Part of a small language model's weights.
Size: 24 layers, width 256, 4 heads of 64, MLP 1280 tanh GELU, vocabulary 512, 22.8M parameters.
Architecture: learned positions, tied embeddings.
Training: 809M tokens, 6512 steps.
Each number is 128 + 24 x the weight over the matrix's rms, rounded and kept within 0 to 255. Layers, rows and columns count from 0.

# layer 19 MLP down, 256x1280, rms 0.117, rows 0-92, columns 1152-1183
[[167 129 130 105 141 168 187 158 135 101 128  91 167  95 126 163  71 113 125 113 123 137 124 127 114  99  79 172 145 106 115 109]
 [131 121 114 101 128 140 138 181  85 145 107 182 157 148 138 152 129 142 123 158 124 113 118 141 107 136 143 100 137 155 160 151]
 [142  86 166  97 166 120 109  92 146 166 103 126 133 147 114 169 154  83 130 146 118  98 146 123 143 148 118 133  98 121 144 119]
 [126 169 142 159 144 122  91 143 109  80 146 114 141 139 124 119 164 120 124 146 109 149 118  91 117 140  99 122 139 109 115 111]
 [187 113 145 111 114 129 178 110 118 114 177 128 113 133 118 124 175 159 127 170 144  74 101 158 130 134 127 129 136 117 135 164]
 [142 167 154 124  97 112 113 124 166 120  93 136 100 145 136 158  96  98 138 126 102 128 114  96 136 143 142 120 138 105 150 144]
 [123 154 104 152 147 113  99  92 106 125 169 139 120 125 118 199  66  97 179  97 126 152 134 115 190 164 118 113 143 157 138 112]
 [121 107 145 155 157 162  91 115  97 120  96 104 109 139  90 110 117 118  81 124 123 158 138 132 118  90 151  98  94 115 143 142]
 [105 139 124 115 110 151 121 111 125 117 108 152 164 112 111 177 154 177 129 117  79 129 147 132 154 124 147 127 131 128 115 109]
 [128 120 134 136 128 123 118 132 110 136 114 135 122 118  98 145 118 141  94 143 127 133 123 107  98 131 106 136 142 116 155 160]
 [141 105 112 128  94 130 108 154 124 102 113 154 109 133 128  85 169 150 133 147 141 117 107  98 116 118 143 122 171 117 118 119]
 [129  95 166 100 180 101 143 115 140 112 104 121 136 135 128 125 125 151 157 138 108 142 166 119 145 159 136 107 151  94 104 107]
 [130 125 124 156 127 147 131 189 137 124 125  92 110 120 113 125  87 133 141 141 146 124 119  89 129 124 156 160 112 109 156 130]
 [144 114 136 127 146 120 111 143 149 184 129 148 103 105 127 123 119 133 123  92 167 136 118 166 151 104 148  72 136 133  96 119]
 [123 128 120 149 123  98 159  84 135 153 132 162 126  91 142 129 142 118 148 161 145 130  95 135 142 109  92 157 131 118  82 131]
 [115 139 129 145 136 129  77 102 145  98 153  90 122 134 195 103 137 112 153 167 160 142 124 126 103  93 147 116 110 137 128 149]
 [106 102 118 151  91  85 154 136 120 186  84 136 123 141  88 168  78 125  72 151 132 111 116 148  92 132 149 161 103 160 182 146]
 [114 106 169 120  80 142 120 180 154 131 120 122 100 134 168 140 103 114 114 148 121 134 142 131 150 130 145 128  84  97 127 135]
 [120 133 172  84 191 112 147 162 163 117 134 131 135 138  86 126 140 135 116 109 153 133 152 122 155 160 109 118 152  89 146 103]
 [135 134  90 157 100 163 105 151 119  63 100 127 170 118 149 181  84 112 136 142 176 162 125 136 142 112 120 151 121 122 107 144]
 [145 137  96 145 111 195 141 167 116 152 124 124 155 124 156 109 149 137 139 133 172 102 139 103 108 139 133 145 136 126 111 161]
 [109 142 123 129 155 144 145 132 102 152 155 140 147 130 161  92 157 143 142 150 113 151 142 147 151 120 144 186 147  98 160 109]
 [102 121  96 150 164 129 156 111 110 119 121 189 131 119 162 105 141 118 190 119 116 141  87 129 117 102 126 119 141 144 152 133]
 [153 154 100  83 110 124 144 104 112 115  86 135 189 157 129 116 123 115 124 141 164 148 112  97 132 134  90 100 117 114 156 146]
 [135  92  78 148 118 152 106 127 172 157 134 102 108 113 103  81 121 101 156 140 146 113 161 105 159 130  91 119 125 147 164 137]
 [ 66 144 129  93 136 137 133 161  97 125 120 126  86 132 113 140 124 108 121 133 122 119 125 120 132 130 137 168 126 131 125 152]
 [133 100 145 119 124 108 140 136 128  96 148 133  66 119 111 108 125 125 184 111 141 119 151 122 123 108 146 112 169 168 126 101]
 [ 97 129 150 113 141 121  82 138 131  94 132 112 118 125 131 144 107 105 133 165 110 165 106 117 117 119 135 103 109 117 115 123]
 [116 128 114  99 149 117 111 142 154 135 149  80  97 116 139 160 112 165 162 109 118 111 153 163 140 145 161 144  98 118 101 154]
 [ 77 130 136 126 166 114 141  89  87 135  77 113 134 130 117 115 117  97 121 124 139 121 170 116 122 148 113  90 160 152  91 128]
 [134 135  86 112 128 134 114 139 114 137 160 103 103 111 138 182 118  75 139 143 118 102 140 168 108 140 130 132 137 126 157 136]
 [112 104 148 125 131 108 197 142 120 142 141 125 186 130 115  92 131 163 135 115  89 131 112 101  91 160 120 172 127 114 130 159]
 [136 185 117 120 129 156 122  88 118 160  90 104 170  70 162 165  91 115 146 132 136 129 113 103 114  89 137 110 150 131 124 136]
 [145 161 181 120 145 167 144 111 122 107  98 126 140 156 125 116 164  81 143 107 122 129 129  91  99 127 115  98  95  91 106 140]
 [102 117 152 170 177 149 144 189 161 107 136 142  97 195 117 103  97 141 124 102 136 105 134 167 150 134 138 125 104  87 157 128]
 [135 152 131 126 155 136 135 115 114 138 120 132 117 120 147  90 116 105 134 135 125 135 125 128 113 161 140 109  96 135 129 161]
 [145 104 113 125 125  76 140 120 133 122 187 183 130 136 113 116 153 106 144 125 164 127  90 118 136 146 127 110 114 151 102  88]
 [142  80 115 140 104 129 142 131 144 169 172 126 163 150 129 147 108 141 125  93 137 114 112 109 131 124 160 120 127 140  92 142]
 [112 147 117 143 128 110  95 128  96 123 162 153 109 126 138 171 117 120  81 101 199 146 144 115 136 136 120 119 153 131 113 136]
 [172 136  94 153 156 117 136 163 147 162 167 133 178 160 137 131 117 118 111 108 142 130 133 119 166 123 100 105 127  72  67 124]
 [134 170 125 139  93 146 105 139 105  84 123 131 134 139 131 125 136 117 115 158 141  97 127 136 170 119 162 121 116 152 179 117]
 [152 159  94 141 133 161 141 101 134  89 161 133 163 118 155 128  94 146 117 122 131 104 126 113 137 126 127 162 102 156 123 108]
 [114 103 132 126 133 117 141 123 157 173 117 115 126 113 101 135 119 110 118 130 132 126  65 141 178 141 136  81 156 131 166 196]
 [128 110 108  99 135  72 156 109  85 102 122 121 118 143 136 147 143 124 130  97 116 100 112 160 120 141 120 138 147 119 102  76]
 [146 133  97 138 135  83 134 123 130 101 126 141  91 153 120 133 106 116 137 117 100 119 139 125 108 138 133 137 118 144 159 151]
 [ 84 120 138 138 162 111 129 119 117  94 124 144 103 146 126  93 150 123 146 146 103 115  94 129 153 117 113 114 178  60  81 126]
 [110 119 138 107  88 145  98 120 140 161 118  96 125 116 150 154  58 154  95 167 121  91 125 121 112 140 127 150 114 113 146 163]
 [156 154 135 115 111 123 132 192 148 159 110 115 155 136  87 122 141 114 112 131  90 150 143 118 156 150 122 138 142 142 140 133]
 [ 95 153 123 145 147 128 137 128 141 138 134 129 128 168 118  96 128 100 103 139 111 177  95 133 110 128  82  87 112 142  81  81]
 [136 104 130 131 123 143 119 105 136 133 110 168 121  99  99 118 105 130 135 140 119  99 131 122 104 103 110 162 124 106 134 131]
 [152 147 140 148 140 143 159 150 108  98 132 133 122 147 112 146 162 108 138 106 136 146  95 149 134  80 139 141 117 106 117  76]
 [159 120 105 142 129  87  86 153 130 114 113 149  64 129 139 112 147 124 111  96 148 188  97 118 141 149 164 116 146 134 178 117]
 [112 103 133 157 116 120 128 100 105 147 138 100 162 144 120 125 120 127  98 128 111 133 118 174 142 152 151  85 145 121 132 119]
 [ 92 124 127  82 119 104 102 110 154 147  66 122 109 123 128 137  99 141 117 127 126 114 137 154 156 136 176 137 134 112 149 143]
 [146 122 101 128 108 155  99 123 158 129  86 136  91 131 110  96 157 138 143 138 148 164 172 116 140 117 166 129 104 122 111 123]
 [146  93 132 114 159 141 158 134 137 141 152 137 135  96 126 154 107 135 118 157 128 100 128 167 119 155  62 153 153 146 107 133]
 [137 153 140 126 110 152  98 122  92 137 154 137 105 119 125 167 111 130 141 127 146 144 101 122 130 150 133  93  96 148 147 165]
 [110 104 108 150 133 120 120 135 113 131 122  80 151 116 126 122 100  88 109 144 112  77 150 137 186 105 143 173 124 118 124 108]
 [113 129 133 132 115 139 171 107 144 133 123 135 143 113 106 108 114 121 102 115  87 156 128 140 149 121 120 164 117 163 127 110]
 [121 151 130 105 165 115  83 164 162 154  99 115 107 101 100  92 159 142 125 129 120  88 129 126 106 149 123  82 138 104 134 114]
 [132 126 122 134 137 126 156 130 135 167 117 142 118 130  97  91 111 124 152 117  88 145 127 153  88 111 134  97 140 160 113 126]
 [159  91  86 110 149 142  87 102 131 101 173 110  86 130 142  98 151 154 122 128 125 146  77 139 126 156  95  94 101  97 152 130]
 [120 144 136 166 128 145 104 138 118  65 134  99 119 165 102 171 133  89 134 147 157 149 147 123 163 138 139 147 139 115 153 130]
 [ 95 128 144 162 135 101 107 113 159 138 105 113 127 134 153 165  95 128 131 126 162 174 148 143  95  81 138 123 103 113 135 104]
 [137 152 141  95 129  87 137 187 135 132 181 131 137 136 119 126 202 140 137 139 127 155 140 100 129 114 124 131 119 103 152 130]
 [140 156  86 140 145 152 131 160 173 128 101 109 133 136 130 144 154 134 162 128 139  72 122 118 174 118 126 101 124 201  90 151]
 [155 151 132 154  71 123 159 114 160 135 179 154 112 161 107 117 149 155 142  90 126  93 105 144 139  91 116 144 145 121 107 200]
 [124 151  94 159 132 167 115 107  99  88  66 120 100 155  73 122 110 143 141 115 114 121 109 152 125 127 142 101 104 116 141 112]
 [200 132 156 160 146 120 166 165 136 133 130  93 176 170 121  89 151 123 141 137 129 184 163 154 170 101 117  82 133 139 136 105]
 [112 128  79 136  85 154 134 120 109 114 142 145 172  70 142 194  81 143 122  98 134 149  94 130 155 114 118 103 117  83  84 110]
 [133 120 150 139 107 123 122 121 152 128 123 140 159 128 141 119 104 137 142 157 150 130 124 122 113 150 157 164 113 136 115 128]
 [123 100 125 144 146 114 142 128 130  97 112 105 133 158 148  91 116 125 110  71 144 116 105 148 128 117 156  83 112 176 169 167]
 [160 169 116 123 136 115 144 143 102 109 129 109 127 129  88 101 131 151 122 149 136 156 113 126 155 182 124  98 145 118 157 182]
 [160 176 137 145 105 152 118 128 114 133 138 137 179 148 120 170 154 113 135  98  74 111 120 104 147 112 159 133 113 163 180 145]
 [164 105 121 162 174 136 138 133 110 142 119 108 122 145 142 136 131  95 165 164 137 159 131 140 113 107 128 103 108  93  98  87]
 [ 93 100 136 134 149  71 101 113 146 105 126 160  88 135  74 112 156 128 131  91 141 152 156 131 134 117 121 124 124 122 171 108]
 [129 133 156 124 149 117 145  85 150 109 120 150 101 150 107 142  99 114 141 154  92 127 115 132 155 167 158 123 118 148 123 139]
 [151 146 105 147  94 102 150 136 175  97  67 125 118 146 145 113 165 181 110 176 148 109 124 127 120 131 151  72 125 202 141 156]
 [ 96 126  75  96 128 102 164  90 119 110 144 153 154 134 115 162 118 133 120 134 109 157 153 139 149 160 168 172 136 130 130 127]
 [126 112 161 122  96 173 151 121 145 103 127 139 124 125 140 150 103 124 170 119 136 156 122 121 138 167 116  86 105 116 119 106]
 [135 106 107 128 123 122  70 152 142 119 100 126 106 115 128 124 134 119 122 128 129 181 124 119 129 108 115 117 138 140 122  74]
 [152 100 141 177 165 146 123 129  94 118 151 135 135  86 103 107 128 139 107 151 106  97 130 141 127 156 118 157 123 142 130 137]
 [ 70 153 171 112 102  85 123 136 135 143 123 104 108 112  91 125  79 111 117  74 131 109 110 128 149 113  99 148 108 140 126 100]
 [116 136 149 174 132 152 146  90 137 151  57 105 136 146 112 143 157 134 104  95 106 133 146 137 114 119 114 124 110 157  86  91]
 [143 173 115 108 135 115 137 129 122 157 141 135 137 122 120  93 127 123 119 126 153 130 123 114 128 143 160 115 139 160 164 113]
 [133 116 115 149 129 157 128  97  98 139 122 102 103 118 153 139  84 118  98 111 129 125 144 111 116 121 133 110 123 105 120 100]
 [120 104 134 156 127 171 143 138 139 102 132 145  85 134  97 117 135 123 131 124 151 134 101 124 133 121 115 138 125 118 138 109]
 [114 108 137 112 103 104  94 142 139 111 154 141 167 116 136 123 102  95  83 112 132 138 111 109  93 156 115  82 146  82 130 169]
 [127 142  94  91 123 109 164 130 145 142 126 139 148 137  88 113 158 130 135 162  87 138 106 116 109  92 116 143 111 169 142 106]
 [140 157 112 114 121 115 138 126 114 152 126 132  99 143 129 122 148 171 117 133 100 196 121 116 129 113  82 104 153  91 139 113]
 [118 139  86  87  65 108 109 115 153  70 139 126 116 126 142 137 123 129 131 142 134 144 133 112 116  94 153  87 126 177 145 109]
 [123 115 137 110 144 133 179 160  95 101 139 180 140  99 130 119 156 118 155 166 120 103 145 145  60 118 128 116 113 160 118 156]
 [126 106 133 167 116 109 172 125 100 112 144 118 171 116 123  61 116 127 143 137 140  95  96 124 139 144 152 132 125  87  84 129]]